{
  "d_model": 128,
  "norm_place": "pre",
  "norm_eps": 1e-05,
  "positions": "rope",
  "rope_base": 81200.0,
  "qk_norm": false,
  "parallel_block": false,
  "init_std_o": 0.0553,
  "lr_mult_qkv": 0.4,
  "lr_mult_o": 1.06,
  "beta1": 0.95,
  "warmup_steps": 200,
  "steps": 3891
}
Each number is 500 + 50 x the weight over the matrix's rms, rounded and kept within 0 to 999. Layers, rows and columns count from 0. Numbers have three digits each.

# layer 11 MLP gate, 320x128, rms 0.118, rows 22-130, columns 0-127
594463503435483514464542550457541463495448449502496433482436511555500494446456461463496434410498590493495439517595503558573487488400498528570497497524432427475554519482563446477512512509550573418426435506444591528505603414440511480474464496520499492475515486649491475446433461615506558546460495469500567452534485570509459436508495470520492564470568557502545453495510496560532473490467
616490471509472449573480447430488520484481532561468522426433507457478523406464543489563516522409534484555546501524408523410463498558516533536622531553481523514540454459471546579506509542539532457483566409558483517442526476501556423489464501481536487575543507554532492524490480499488480609406614483509489575515500506486439538498525490492484496499583574470433511570542481435578555494562
488563512531505484535509511503591602395498557535465607448547531552557571483520507447562562619465492585527558500459476512445545482433551521458474447558569540481464456431452547439520591544537517537508475502488496502527496511535441537575504517582547510460504481521439501410580534502466486524492497476470495493529455534487587460502489455543490439604495475523474489516502493488566484593518
520426486551530451503594487492533520567446551618445517518447513508466551483575479573470498459470510511450416439464489533515446603517461489523520494490602423535576522485591461507573525517445623520532540471480546474430416542499584438522511531467431547539580522467495449410531458489508451486462529541530520590491468501540519521605515457544580529467573555557509395501546537497516414509448
443499477471576521423548396550554444493643458590511527481533453540507596457482529466427446455464502552464481497586512490479453485456425514511475598589407430514511561508514521493449425569581525471503535456480409446516559558515498476443556541581430507523521549488490484493449525459470486545417586525419491522479427510483400512516483505557571379449490566508440480525443533561438516545494
524473499499515489598570452540510499455429556489556433527526442478494380466473504425425577569491492575501527484513430476415552526476470451548551556455479495458477504523521486513513473433538567475467477561456505527472510504443457487554542515538463469576488376459587539474539463506441566437493422379459378519498540517528467537572405462498512501530563506436507595523512520514475510509393
457528454498610577500495503442475590499513453543547461479513536520549454450466539533514534538481523348599473430553475565516469507510490400515437455547377493475527451471507494502571564490544467502492560465583506615445515527481513437508529601477588445491482545544516500435527413561470443456515517590486489513488510545497575434603538492609450598588447553511426452513431448531380468545565
559507405514510425460539441539530543601564404485464508599552573431571529523471611401577467504490489553517536529534444493442454520470481456489536420583465493513597414574535423413564520538493468442472441628463489540518469483563506554468489427460479472450578389520555476452571525568628510485544499546551484440577429482515610547451587484421500461522528455555486564494523482532499381531542
534483476433650572456508476490386506514452512444455590509457460543496544466515498539550461537515500510406489542503509603419464519454528502556469498561417462512573455523478462513429524470506514463499487458577483542529495572498475520539519409578505417472492457606430503461531495486445534476647611531624467459540416590494433541472433517542451509506448531447488509537430584546453539392500
414469604570561534548434440595484502510461575404517396490494480582515500458449502431549455518461403471565436454416545557501537467545485584493704525537454505521527549443498539477551491452492482432443528516537482495472592411468551508468530487479467490511488575466490502534520444591472445524468468582555594483589556464571496499437444494533510481456492464526566489517543434460534385446545
506577450494464494415524486484426488482494484525473510533501621569441522516501452452489462543412462444510483494567578569534428457515506438502541506458583416487450395481582496485429472475418484527541505528529468500435386532511568501511533450500433405578429538534476460552471538460468460564465589503443431451468499470468460540556449512417514447508519407530497474563383492415495537525516
512533474573482469481468449537530391444529462583433582484555523591482457398472550440465499530493456426450416537527456517508520594522506508564446519490511547409546485466475570528541440533559459387553515505522520537516503504570498562456512451534485541520467446523513556523437530516463561549517544547509471645423537562444542559580508546499501445405472586518542522489441511528480470522477
514543489428547505501471552446440486472452539390501497431613548529478549546485394517500523613439473527492549466439446516529523489433502556535546470494460484536478551481613498385563475538433514469527400528535547574427470468478466440567457478541431570537456482544423561534540491462437528453402510414554512519514571516455587645508495464551523518445473497594461538419628513337526458641448
463431537505488434495628534527384568484414516613402503567553552463479438555527527461476435495548548480541473572501431480518613465506550528471528456492523504445525423419468510484523494535548572524481482531557507580470530467521539481474520424501495459486449544487550429451533392538480524423473528492391477566468517495497565493466533480421488631444460528574497596489466518480497513549495
419434497530540473558509437437544524472473534424526513457460587503479521507552451519508500542566488603519571576528501552406511552569435467474439475555475465449517450540421566407518531440504433484434467527496601589472510536498492471480495501530357564583539427454507602546564378425491445489416515454443448409422506512495549430489433446484583502500572568464531457546525474511530475567425
516520501560565492532470524488590410468529533542449461549500491518550430449447548535550474577447434475514495493525556367494639524425553395607484526477427537459569432545486526507523528451458502488524533541577530493587485466462481468483450495465513559594539516518457486594483541496462452562565540524475401498587441461603533527463550532506507501536446507406564451517531491526491451506461
562496469466578587464475449481426528500502474458436584554443495474388487517537531458551479581547419491496503502539551429546559612473527534546425521470553479455495509496571497604446502418573472451549424521582479550471426534466494449596458460479465528559531500486496456377494498514571572519498504418497448432509441482552536465557414581504530523522443541591422489571439473515464593504491
454472520630492490522441487510580578470480517547446519572489528464419496542461569563441439487503523521495525434440454421503403454526457595401557436575472524467469563455465539433459485592483486609540526548494502506513512474418450543427605512426400429508533510497455501543531404514525526505443552594473586496508531418525519552548543442560590437571589548508481405419463543475619426497503
556611504538490395487574505431502504470434475446474550501576576434589528581540537507572514527532488547526557481480497518508513591597447460554521410503549448488489484457501465528525530556448615469529541491490561464531609587437425397425574554464494399471458492473491518446549561459476550331496454571501469479521551457475510448497524614444469615476446529510500575479489544523483527471572
431542538529523488471530486499446489578557624585536426508460645522457448544504543463512530491536539617460534466449491550492473599536463473511471475455605508558521456465499481485474566450492494460518547567456515500441411554573577557510499604597512420467523436490515509431469479454482497473484458508549426477464545532441517542473545522516468450512546470619568538452536520591522467540439
472492632564445428539511517595522386538510534440407571464601451442503413495623487441502507530519439491459456562560488467449565487554504497494409464583477476530563501486449446436476540530484432412440438490491527506522471413467429503534549489449546513605512522442519555522568545532465510519565484530511520360463449512502453452497457447453515528521479555515570526579442530472457466537461
470495596526536496557543522489444437513606484543519530535470575531452493452463527496526447475517460475474596498529484524449470474525521437541450497535537541465454518493507491517520458551434518468491488465539492447566528544557494433471471413475466380464542502471561505570428488497451501418467502547505475457518587554399551525492515519558524475472555399421604544443517427549519470527485
557489495455570520502466527402474511471589502483532447585495399430465474430508508502534562556492517582507510524504507483560453435591468404470531519534503483454473472504478546477501442441490485513500479408577610486498536477559517476512495491557429490491511497518515499457515465498575414578519571586465521569426418513493531557547529532459390494537494477515530525524527455421441536511447
514614445461484501551523438580416541408501527442560519394487508511466568494500506383531619564486439554584514534520483566496476496512481452537538401566490597418613480519547532452426532506496460489457433497506478499517544469485516477492431472534582514513496462523462496537534495571489566466554551537401509517505520574520521495558508485400483403390481602440590525513541499436535528620565
436512547459536489450623497462587487532524423441504503494486503441515506542492435374515434521522614473519508511531438459555483479447437516541589492508480537553485503491540459488455490563448512518472506440585506553448496515476511493452577563501565466475466540520520577470550453524609461446481524582491488556526515496492442584518483473471459520410489520514458561514548486592503539470525
509441537473509398525507536487575528495539540479383409525462464447469502494440426460450493495512503495393587493476569629529521500480431533472488508453458526557496433408463467455474495498528503395445506539476526465429658505454526398459440485454474496499439543466536488563512512544426530494532542573509431559497537412513476619513499500417422486496488474542447502521562493556489598534604
477547551497529457510558504456468539461548473453498473559524441453549519478540576505583431562526475534430502566546444618492588531487572457460560414491469473673550521422495455464494457457449597502470439487637447452423509421453420462566536534580394434444476478419459533582594502581557523455439502499453473500447417507531427473496470473535446473504531502472518485441470485539556549511491
494523437488539460405486492425505479423478440487637486506422468508606421597486531462508487479571552517546495546467511495445480493432426480550565496500522370585474590542458560467514509547517499548529507562565480484419461472474507563575371563528452422430415527550517456560573479513540436529587574539554412548485510494498484560506488435443548562429416434535445444568595484443524434465496
554463518522453506475513451512484443540489534512476531532505506536551590438506399449431506396546513479576514477532476502411548536459564605515373523459529463445626535489465479522484496589545463547495536530556515492482549399544497499541515480493547441455534436510558493595471413541474399544505468615470565496484505534530589547562454439485547414505521482560512495494503500570586488492466
487544494577469555504505482505509453471464487462555443470460587507449412559500431445420467523472528496401512516531549427529427430422470438531542484491376505515469495512453484468434506480484500509448587440497413475512518428522492451435488481582429519461593422532500449449542547460513496420529483528492532482488500583444456485497465494464462496449454405532510434436569478564487431518576
561512476495499600480412451588591550490498449468444519552460523441463408556500557395471518459486528466546458474467514430433447532468560540523519432507542594546514434530515510488474460529486566431497425420536485500554544425458488468524489486500468528468552504440594441546455566476529472551535437565530524520446480508426482433511531505456477536504489511583588412521560505541493475534542
460515468568498542472600495536433488438484526532572545487433477491465504552476473475512431453608541473422498509514556483480567569471491522471507479551457493445572627371481521546475540483552428515411532419528535577454499446522531407464437429389529546529452509522492496502536545469597477532539441570448619507486534509440490479586570424422520549563469503477478474505586566517539531495465
523494544479549471488482558486518562407412519465512457486457436471511495515502459495459456484507447457455392506497500579423479597515528472469512460523407430415484462488468539443412470430549530535497542469488509514491542480542452431513471548611418435529573496459450517475572555439556542590480513575471563421578557553567451478575478460368508525518446524455487585515511526548445485539490
547524389579536479499527453399524534412543538510472439513561451543557525504467487475380451526465482503465479460561472537459516451496486481498477499588532507501566509464449494511603551560451429510479503633422575553358504526430479461373491498552459523533500511496454459507602549503537519506556559505407488543457516440413490575544478480485400472518501454508424370516499534571531486480560
556581451475481385576506488491423484512536483539500484551555492534452522537565589393412457591517427514503491468596504505532572394506503517461539510439509411487544442459530482425489541440441552400460439481546484457555549538476458530410541473453448535437561633535490478486563473505548496557459437582475493491526470450434507552511598527514479474536501527589515468560533518562503523630432
457456467569526418477538520464512471495616436607502616499496462532453436646432547402405452456526483565580564531510541437501499506397490517475519421498520519561481530523559447435519455516518453453570545546531543430520489542467463503604449508483500436570501463446455409499485511572489539553527484411411497471506522504554557517393469539467525509470493455528619520480526545543467525497522
574503536560502481460600554378442471509456398481499495533527547532543480428529473469484521463493509499510520404536498414466554471407492504478448427434446432480542454514656592493491547490498491490510566514550468504565581495409481505513571500465555440466546496439460478445474512463558436503524561482543534459518540457479516450423475488526489580461438558554504531473479507429458462553533
573387497412544478441574536489466470415445623515538559550494417505547439453442516467537413539525407496463497490511605432525449485508475519528442457487493551605534523545446487556452467463558540588441515481561541550551475532486510433372505502534436449496475492507462512472468516611513479479458550493450552462504474491567414478525466477527493544421535485498527557498504396568452408449498
465526557482554603429465555491467524519565414477460523477450422439503467586448411509501456457538489481510438550508522513452465517535496477537550455373434476502441513474514547414504538489491585554428455557504509466482489531406494521508501519570620414444457530487505413460561550569473530498545500441544494507493531552518548471551558492496479534484483448485634539470481611552418479425493
497501537533539484475530484495414490530492501555407483574487566458492493602539490509443570533516537463564454492497484419524536589482493476566458570448499511549489502397480517558543443459493569528496496505537458472502504480474563421474528467531475510453507479458600464462430454514529485520474448567490417444474459505526536424461507494609583490423505575434477488586482498476550568637443
426527501527425537606518462581496482540449473522457476513471539588496551469496551423550467526566560521466527491564457389446491411571574429465595560488509518582481514482566568462461542539495535485532560474549629580486569519494473497586461501482489496542534450467586508572496415476449574502621582506569493492511431549483528475498455496467459537557440601446474494539471425529528529527480
539538487572481551503411515532481494460527620544501650479486531547517452505543456431593486507550436541510515486460506420560565445487534531402374522509475499488484475513466530531460459454496412478441532499499496461502442547539464482452531486555483470401474548455536447462451359456493433487488448472506465531455535566521459529536589546582465470503524525518399548519582565434555479408402
529452528586451594454506447588431458477503619529418563497454519554480381515566453473488553508483607512481532534494503364452507446384505467528454534508498560512467506499413528430466502502475455546533534532491520536496526416458532441532536468491489449560505494457482434513542487418528442574419555650532491484489557501574551419389507466512471481493449528545403547471553512467489481551426
472485554613445440453513487547474497448547542613549601450526511483501494584424480509520380450478485385435531500532491448430467481490465565435516456568505420482518437527519518537481480510574516504531523508581490566400571572596506545555450553517460459519506579463524546490480482587542456484430500536468486517428549457439448526439530509513565533494539452554456507455446440408511524518521
551515492542514481570548521508534418531447506521497467556576559597514469537547565549481467497577481530538500455498472387515501517487608527543525469625522504482406451586567532533464518444454496521499378460482615523454529505523465513512474411432468453479381475504479606486465373556521509522527440579453501444525495500437521467513649545588450469524515526586514528465452574607492505554548
575545501468514490472494536420512549425368375488595525483602588527579543528559411482515454518494529497452545364454563485485524381517455536554523465544457463545513497539568450574526503436627538537559480430607531477485536584491488548415461500491520489440486523474519506556569506466490592564551555477380530565570533486530527552524502513548501495573477529464516443443550572542578456468477
489493433598476559530453553430463568413552492559547484543525507603591513506532551491499541464472583578510454508549463483472554484523518582550448524618522479520564562537538461552590576413481470608459545485556596493556550546486559419422557461496514481498475478438525557579418462511433441478522453516423559527521528515531431491463512582543488442482425481531510626440620553551485531512450
524334544497579602544498547514569513511484553507491482436534561542672446503391509437635442508421539483509497521424493493430526463517484441541544485553472448511534455549441559515431552513563501502506543511449552500446465450554522459508507446561468560440483527493505498469489538475563562422509466409533452478492458511524510543475516506582508463454447567502551446451580532487481500488548
508527453463473512441588590431519470478468494484481442463559409464525443512494540490529551477455499522574595483520488516467533565516553502452533407471468525463567438435593573368463369479553541507522499616481493468481410430553499480563454403523442433482530491521618520461533445468481527415465585497479507521593525488566507567504501521553526439511568370551500500585500524548514516598561
427557391529433441544410478576479525501416533554521502526556446559404467504483467546480531457419496468420467470450557452548572501402438463527506537482517492513532467437516519563545472508445523493439481515486493506427588464454455498569427542493447553512580476517515535443463502587575476500552495424534518527526397557489469561440514566525550514496389565541607491407540459475506417550469
364473479545485450571471474504485481469459512479436495510444517518579558540553482523427422621492586503475512381485526465485408492481532527559441508531495381528548474491571555496567598438527491433444542522447532517472357551482512485481460410441422535477548533537542509367434570452523569378519530455507467458497416475489563473417475527458568507547514448533454501536510526508438532561434
446557600515529502499600471532540510583389584572443421495480449514513473565527422535504537503476552382524496436484448540429574490529453429538586509394531509513480465432574549453488498452513488541483472526509478505566558555418393442417452503485426529487491415493360500512510460625583508575571578467460578583554533522420468559555461529612438536461409499566570433403498458535516594471535
527519477476538429489502583460520453463457487475412528475482503558391561497498551535518428533490619485505481399481608494504478461560425505510502493578494465640472378500594461449462517569437418503442475437496638521467516592496467511448429362504583412453439443484486483492391560529492487523562483539511458495514439580322474513529544514480515567479418560523574553521510466569490475477525
510512485601527554481388552536524582490532494560446463555399438464422405514433596493456473451596579504464466483550517491421427535436533479447590449529479513488526554504538530376492540439434498522496541557523528536514517511502494524417561575566535418472509414433466456533434437492469512498541529469530450494463573429547441492465530425514561534551436509504627435546420533533566503457476
489403556482495500448488469424501531481518503518467513501520505563565505464493484491446550576470516479511471389478505484563489481505416492410510523532498384624461433520520497481385450439530546517592405565507401553503430413443324518515472572532498560539508444498536479523543507475455500459467482406494554548446416370477490591498518523463475533598434494531471462463512499497573498518517
453426557567494510404534522502471513464585458544533516521435518497364477443516439521434505634524543466416475564577464571579427572512532453519540431585456452472547518630539530438402536409488467545490533485536511474547527523481484394544557474468461474428536461485401451491503599484514478433512504553494466390407398536548542539512483472492508523450467557463401522662535570517490451551527
539467537507470517455522432516484512455545569547405545440503478585414446441557494428478493573425562547521501547553491468524476427594497413478471456472484477491507451419543568431524559551425592584501542471539583522437520554515487559417398432525422480529493454437535455451501446509546485513515501447503483555395502557510377540532402484516526523485442632453537493415500561526545412515445
572476459527451526443544555518500545428497505511519472564418516441504528424553518330423448618495480486503442492528505477505554462408512534514432553584455506457484503550556549442517496537535479515453498472491620483571435491507466432454433541552521586493496517470560437485469499508437475449420571436397501547464509539450458651489522543523472456462457477498451398480572420558573477523485
451599464472505543551528539508503425466528631527513471453458492498544500484514450505453575440478504602467433562480516561457474464546404567437494467540555528487591557508572458457527512502471588448496437461497549534517468428512517426437491491445465467480377473492523450564541486520476472415431566441530579393449544468535438508536598514462518468540528542552516505528424465433516506480628
518547471588483475521478476632516490531467526606496573428485465450455483576538586485494497594504538552447529522603452539517446472440414512478469585586495446504387459504508473446532511497479528579500521526466562534421425484509550478533549547533488543518547555573497470477536442487427484455490487569540477502443525511493558453468555495553542488463582409538596431599552504488511532525463
516598466446412473531510503506495509483482482489476584566548541499538537481516543490455486475585426556489471462533559591468517552481581467489452501570530429560449498597527485571513521476501521596508472516454506571531526526590455563506564494551454512510516458441411419444576575482500477401494575430478590475476418545564555489527495366567589465491426513453550509514533484569566543505456
550517514495514577526448498620585452521508480469549503456553424554546491486525455481558541552471537449424516461567484378410481527499482537588418505514548517511524518481497497516442529517465568506571463580538508496567462405416483518561494458421504517455492502473453504508571406597510603442552519511588579479549495602480531481480546413502468542481485460524449582507473568546527389423564
486487504596478485510517488431477486490405566430436536524528546594506539475553492464518446546496543429517496536469543429431522508518450492555532520565545535458489439524441417364572498443448519551469533516547536510515527515467452467442551597610479528457579513655552391504451534542540400548479543534460499505514477568566534422411422539548520465415532431500585510568485508457408534540479
596445439488555502519544494594541506467481527409539467536564559593508434595565426400519447503428482500474442514510530486470483438489539518528582507470434440575473493574578584538515487485386441443442467539528453575542474501493409583545531548544445429447481477394604433474534569426553519503506475495570561573520535482447466560551487418503565480556487472519574498550449561498499420493512
454413497464504588473591538449465448507480498534449530594479485509583509528528526490531510598432466510492549506478590451483552597448541498541500480574526419462494507575513546416583512456574494427470511505612464539505507519402518461493564455466469438475567502483523460498497549435529547553528495633499532458590432574471599478437471553425477539435528584494468495572439507613602463578503
572576521483563488516510486453440492518514548472433392506431369466519440478504607532536520511489515442497500393605482563446518440475469529496598548423457480465555500482481506555495522581555511482500547506495461588523501537472548474458413561480410470498469401449482473503497451579527465611568500464478529533590558583522495516469442410550581458467543472409613457522508472468494535522563
552555451462460439495510474482550489486429516493502458515411532543555506532513454503486605490454445411455515552597467468459533508550512559475461555503591404444535442531562548480547448501515479531606475438424491533510460471484429572433510526515451381455536508525490544541459476511399475455513537384464494417535534498493532545408499472528513451523523484606547524506472425518481534572503
550538456506425466472518548449499531492523482536511455506516434472504437548529472547526470462517468505393528531499430512468444503564491378549496481539459522633501452415529617568508455453534455510427493502575500535525518579423469533508516443509528562536445526409507529488543541542452504407530534471494395573494530571581541501457489505484486482462508450511471480529540431457557483552488
588546514535543474511562548503488480495540530423554497533458521512473447502426587475448537514586531379556466471526532566580442533483427507566422453501608466457454576503463421522526495568493472479487358469581485555521528570528396496477473458490514375512456525498621626413512429509544522634532542482465485455482542421566460494553546556471558482490523456520564499487512451479517505480482
505495563497546498505533479473528550444507425533489471483584507479511445604529622503488379541502533585496489506521441470537512457516504501524443496549518528468472544540498494513558457507394513441451449453502489490551557459461476589481370535499513502477573411454477497411478497520507541485651453554486415542533580533550481499531477489422537511509519471482572398564449496434496469420433
362557541506513441527512584524452461426506468544484556494640485522420468548513418473457458476477610567601492467485439449436426498502503495499470504561538436401501392496555494493541436442493538509497508488530582528489529465432484574509541576425574488380538476476445436508552503492550581455527546520474534502533523523504483553453449432457570454530506541419536520511519435516513540486437
585483534508478493473506535577486464510483507625377484522480450525485503447514427452541457432493502472443467421502448514477525591386468487539457518516510554440552473520479440515503431439531363404506484520486517577519504408607492470531493543497484506547618562499576504534406556435560392492436484486555560557512548462424443591555538461451512468503465471538497534481408478509577554478519
504506640422516469502455558547487555523567516402501529557497460463506340490447570571501480457471570427477441528580487420421498507544570413550391483433451438467496476479537454407517431455482502544454454449443555507510539498448539461462522531521491476444447424510472448431519395510442564479569479515440518454525522486471510470433597402540509481369588466467554447587575531508503505552439
441470466482440574592426484459471517485452476448496439504496525480545467495473519528487548599536457450438458504509536391465546532418431533495421548534579517450520467498536537506533521506455539413430397509596492478511442478488414444541475494606505534445473461536555452535555513554502527512437600539573513363493486566444459488595519431537540538548479515499558523569446550522422483586535
509419525413459594453612493558568560544527429501483458562510576588449547509492587466494496532498528573576480448509537396547593425480620455456476385416462434539519426484622546537516598476459464534530553447534587537522463616527484545503522579444466495613559528522558518482455503475434454455554538528494559537446516555541409496458497534469481486416432532565451499496492555600491538471537
552538481551455453538507532559511451518606588443466422563602471467538436539502411558445547496438510539532523518504562485517499411533397516545463439485508556512477372521494397523436578482465428553521432493472564473417534531489405456444474466410525462502404507500532564441507459552499422504530557549556481510455505522450530478561513513516488545487467481531481524436446505493529499521338
448502561475470472561400492434510483530457484561380470579451420518447407533427470587549421469591532480455535513483476444511541459484464577450527487525579476488594425430477551492492528510496525479577427513531458531462509556473427441521463521407519552546514465458498583481547536468519470475458540516556518498464437515546509498549428482478497514489451410471465452447516545469531483582465
482510627460496559483401410503477475455505565530547528537514536522519571511485571505544465476441462485498521539493501543465530479499525405551497484444446411517566477544447490608416401557422573471491429483526487529548510421456505448533465499509426525480452559537480447518581501486516444461413559537509532428515450505479539430532545451478501565428408543472490419478460507538481472516546
587461492475516468494560435508474490480539508483500450535454574499395497506411536453467433525465503520465554464536473408462468519544512515483446481566467559528626552531497603439415527492468529494479447471512492424507445573564415444507509432513464423579463357523460479526471470520450462535464495561419450553535431457648428576446478449484499529504569485497464532544525494490503482453557
474495532545502532440633623490539526483543480501553476457469482526529619457490517534544430532487513503482439510438510450485435526455443434446457552506559412515570483508470559462582520446525421519400505514576535571466482446503449447428414593461501491577441469466551502494544495578566469441465567455385510607516540568513491464429495597508472479574500445583625510418493532500464419495529
466532566512461503536554380536496454511467489405471543444487525466479458450568535470553518517545564465508515565517516507495499563519465506561544412562539500479543561511496452435528485493494531475438500451505473480526592493512519509509526515461499427517572536547509440554467475537459518552502546564530521482615526424629438493508486572455523471538535501455467506469427416521504528441571
421582519537418534533469584473603619493530533544475565530444424470576474534487481549503481471453525488501482480483478474439524567498474479442504524557518494528535499521407430423484561567475506475456470416474541537495560486511484460571543494569447467534565407477539438497537491484514551556483564436506527542416606498538475491504481533474449488572471511616488550523584486556610472515555
516604503566499458460504485479366503570507518540565492362496468447531482531528573519405456503467465446495449472472427507469549428480474467531492514533496484515555472482505451559450484480461467577473484473571497487552547445519485531531429472456474486540496544531552488506508562509531492492519518560549444443640570466455549559524449542523410491540562496529404406460504464546488619554492
522494460554489436449505544514474540461393434502580513516464441524504486511509501592421448530397537580544489483510469487429503488463463392508627483561513542512524432474476484522499465478574379484526398514487472533460552526493587466548510503428451555483515424436506560490582482452477483407492568532547572502502431454568483461509465509546517516483472478568418531572635566519524540498527
432505470419459537485430506592492573471496448580546589417440507444498385491508493481527527553474456410504515533503501520466485434473537435583545424544476495395582410410511547455626453611488548439434512481573529534512531361450563520509544456419500570570570526533531428464581489546368514457526566596480547433603675519505403369533583497442470504420511471528480445546466474476432500526431
535508495436437494557554554439519497422496500600434388496475547437568582474501425447471458435519481399478470467471454519447514482569347419477483378614426500529544569555461456459520566398509489440464522431499472496491544439528421419442496452520431530553467439481461538394437527560531480464437455522469435485543459469515460541597532501506507599484465500460498542541478524542540499593567
439589568431490546487523533544586481495521462527485434526483517490441537446552492480523545534475475530516422530523448434441567582431571449411448488523466483491557573527470500573526451438524475587444492545518454587437437437498486550520552547518428546524494479451502462452512450462574529504527483427464460523543531565520545534530563518455501530477507417468454485588458513453485370396490
514530537491524449483582442460511445493486473553527514478513508472469495488484379499553486473545524515462436447497531473413346479488490495576441428613479481623441547588496582552512503433584508463609470421500527546485467508489483444495551494476562573469488575458475538549419486555584467525530538551496597572465527554502589455498346510459538507520569482496529548547532454458507519490513
545474511550459474503494435488458508510545506507457420377544451431575454444576512437377443443531546483512490470426460430489538452513498476586447528538452457521489473557504518546498437550509431517486504386581562448408583523423547445523479524507430522509589498551474515534516556555557565564411529511644499492506458458515449519545516506499578540545466552499519441521489550545589539506459
539419489494498526539503549563520558460439449583502497493441435463518526447447464341548510566422474534485444422455427460472479453517524458515503441531501463419609456517537434487441495452554538572460524429530478522509576555572483453602484531575430420540503494386529527569434495503458475516531557499573553425448527450574528485487533592555401581507500510431477439457581523514529505449458
537509541490464516411566526516500500510533441469403546494422531556520579453591466489540564565515557532457541518449557450456518468447546385534394517535576378499489434516525398536425533554482506585482551489507452455426475510474456457481425585495498474509455406413517467530531536458473515520573458550515478427512498407536498485429555549440416494520459501529489486475580548614520454529379
468477513516533427511478564471520449509482491589549587645532439528553494460533498475560564509533498550487521522389534530508483505551438546445493575581458487538468525537443565475478522498520500568486601516532554493470506496440485478518513457659429462511555531449547507443542537468545478555514501558499519491576480484528465481537467473421479542438447638531592517590445472555546542508461
596455571442430595533603517533471466404571522490559445489557515479559467507624535463456480504529499526490418485594433439479495431522528456604432450489594472474485521443597453408570475486550466605510461567546492454524451507569462515501479475490470494423443386566510472424524452435473532433464457532438508503553484469528557571587480514476643477496548459490542394516486476564559375474485
426523458531541540494440394525503493428458588510486614528489502557501608459496490498423449501518486495491501561540485471542503508531414592449566483475453556519546524545532466513464499438557471509446527447552501442503574608492536482482469480432478427430489596475432559565407604556378583601535470514467499376360558469509590606472453437488511444477531471512502510461506522557470464430476
408538487524378516440492421444506497411445455490482452478529427634579554540459524514439526462541512451466476439451519441496537528476495485508448454540552458483477506529456486524566437423473518567568404553477497438520524507487502438445504453457525471523547522595499497534500417546508583578584447457462460581530344479492539538482531544484476421526458542525478511381525521495558598522495
532487511509533517525534488560481455453573451533473535489559447414516535502469489570572487390500438485427520488470544541506598525480515438487495487542452461594483469522559537452520412508407467583479503456494606473517476515461527559488573572500453614491542475500513560525494419550499470363552358471584544576487433424538466524505610443539542491447521545519439551437568485450512453536530
514548464505532532532458420502488573489506589456523458397424554480468508528456447512565450446430576540514474526551605480439484455430429488545525427564427465479500519489558453490433502456477470583547490494461608491424496472540475501549567531461434511495464583485551472511536454491435597533507503525423458479488528595476474488472557612435503571506573579561550476465514439491474478533554
565543581507500523428499352477495434430468501553569558532495507569519506406522427525555530505425526464494433495503535513484471525615434483558482459415530537545521466441469510530523532434434521465549520491528477465496551429561375475431495505521561497461582546515554496497500535465465484522420506552522496412504477557429458443529403482336474443493479515503485584444474531487501425476539
501466557465513447497455574531508487451599554545503482494467492468581506511524511438507534527453668399480500464521553505462441555511493426484483560497473515557585567557559541457452538515477498459483591529433524453481442507469478530442420467435501531375512419548469463484560564540398488467422622533523578511500559424448550463491480446476518434500461499552477526495626513415531476506429
448556530518507564477558455569528418441478550533421474568493476553479521531488472501444385517496515574460494495513512490492453475529426440513469531537418516485524363494620442361469488510533489493485467555560441532502473451495625486524444487485460538434530485477443527574548456460524551652556541526528437547471499492496540472485541426546522463584585546567477521499539510511599515514514
511410562496430479531576568535434534550549452534492513485612483523494412514463508443558479481608486510485492565420450619552419368517455429473564535564542473506452502537446520477497581536402478617454501550561515441450436436487471452475495458630439448405515436482517571537534422543420541532491461458446508460504530483506544542443489474540470478446632495530539397536442459442455367513569
536573441470440387502529432489482608492457475456477483463390487459533431493390496541522468520462491532402402495416476569466520443437480574559504456520452412532480490421546421455493458477461360508484436497494525527533492436426500499511365407530508491429520446491422474461495471491530443424551476636551433542482419498525485481469513560430525500434508460581423531514442489515509523460343
479503403487425551513524467407560529506428551571459468524439471595460578535525536533518478514599573516383527407483535535525513545517495501511420536509484530452559425477563525470558456420512534452425519478511475476451516507458508521486404496468427524494500479557507548568486489489502613513472459518477408521500418493535497447463528455473569390475507532549530481491511504436437438479588
527469474451499444554471512560483569487462479435512495533545524518502483405471435433560504557420506542501505471443631531570463470576445529520494516435486465497491525465570517505456434393562455527448508499565472584454526532496488464505598443610476470446494436471524440565461539587494512515554500458407632469473452491544508448509512533477519420494489532522545479502552498494498572496512
515529514576466530491575558540487560540462451528392471459491597457545438543498498478586396517416433614578533524539589545474431451557428519476462515528577468573513529468527479484569475581579522487397388469520502463470504429522409470582506535501470505518490513529536442431528568516471472479490617442483519484504477446508380448567538427463527488499449458439504460524462554402492548458535
492439568465546474493511538422567540524544544574445517457504470448467470429487509549466544606492471510482559408570491556513511573428374467482590504508450412492567505485500458429424481476517460484508515467463486493429483502474441496532466543540510469533553468378487565395478457525498466586446467555568532523525543479578400459509518545517593525541465484725554454552484572532531410480544
473482588488570441536579522596445483477526511554434519436587477545541396508456558489420446451535596525410536511552440400506481516572521538439485531543356466518497571494491473499566487517509448497441584545599442504533520450486458534480562533573540516523478508547537477396560454458524525530499495476447521413436455556538565487549524433433549556517484584525469492490569542573487552508459
506546462509572449436494523436518514417539533528497470487560567523482569391538438498469542560513486534508479462482545536484493448497561503481510431497490356502452534493566604619515503533496448403490514519561588453522459511511454495549519416533405657582514501505467520596526451526477581592534536418557510506479476416577502491547538510475606465451509508529513506567464545530509583501522
519523475507438549521524497511534543397540566518576420567468442401456541503568509538587481544474586472542461490539445512432495520567542578433523375555537511592447488476460573532489515505496531552482500414504559436445477543426513471525505531492479531490534511456452488396479433527521467491503503437507412539617555442393428533537460547476464490348485548515504498460498491395549497495470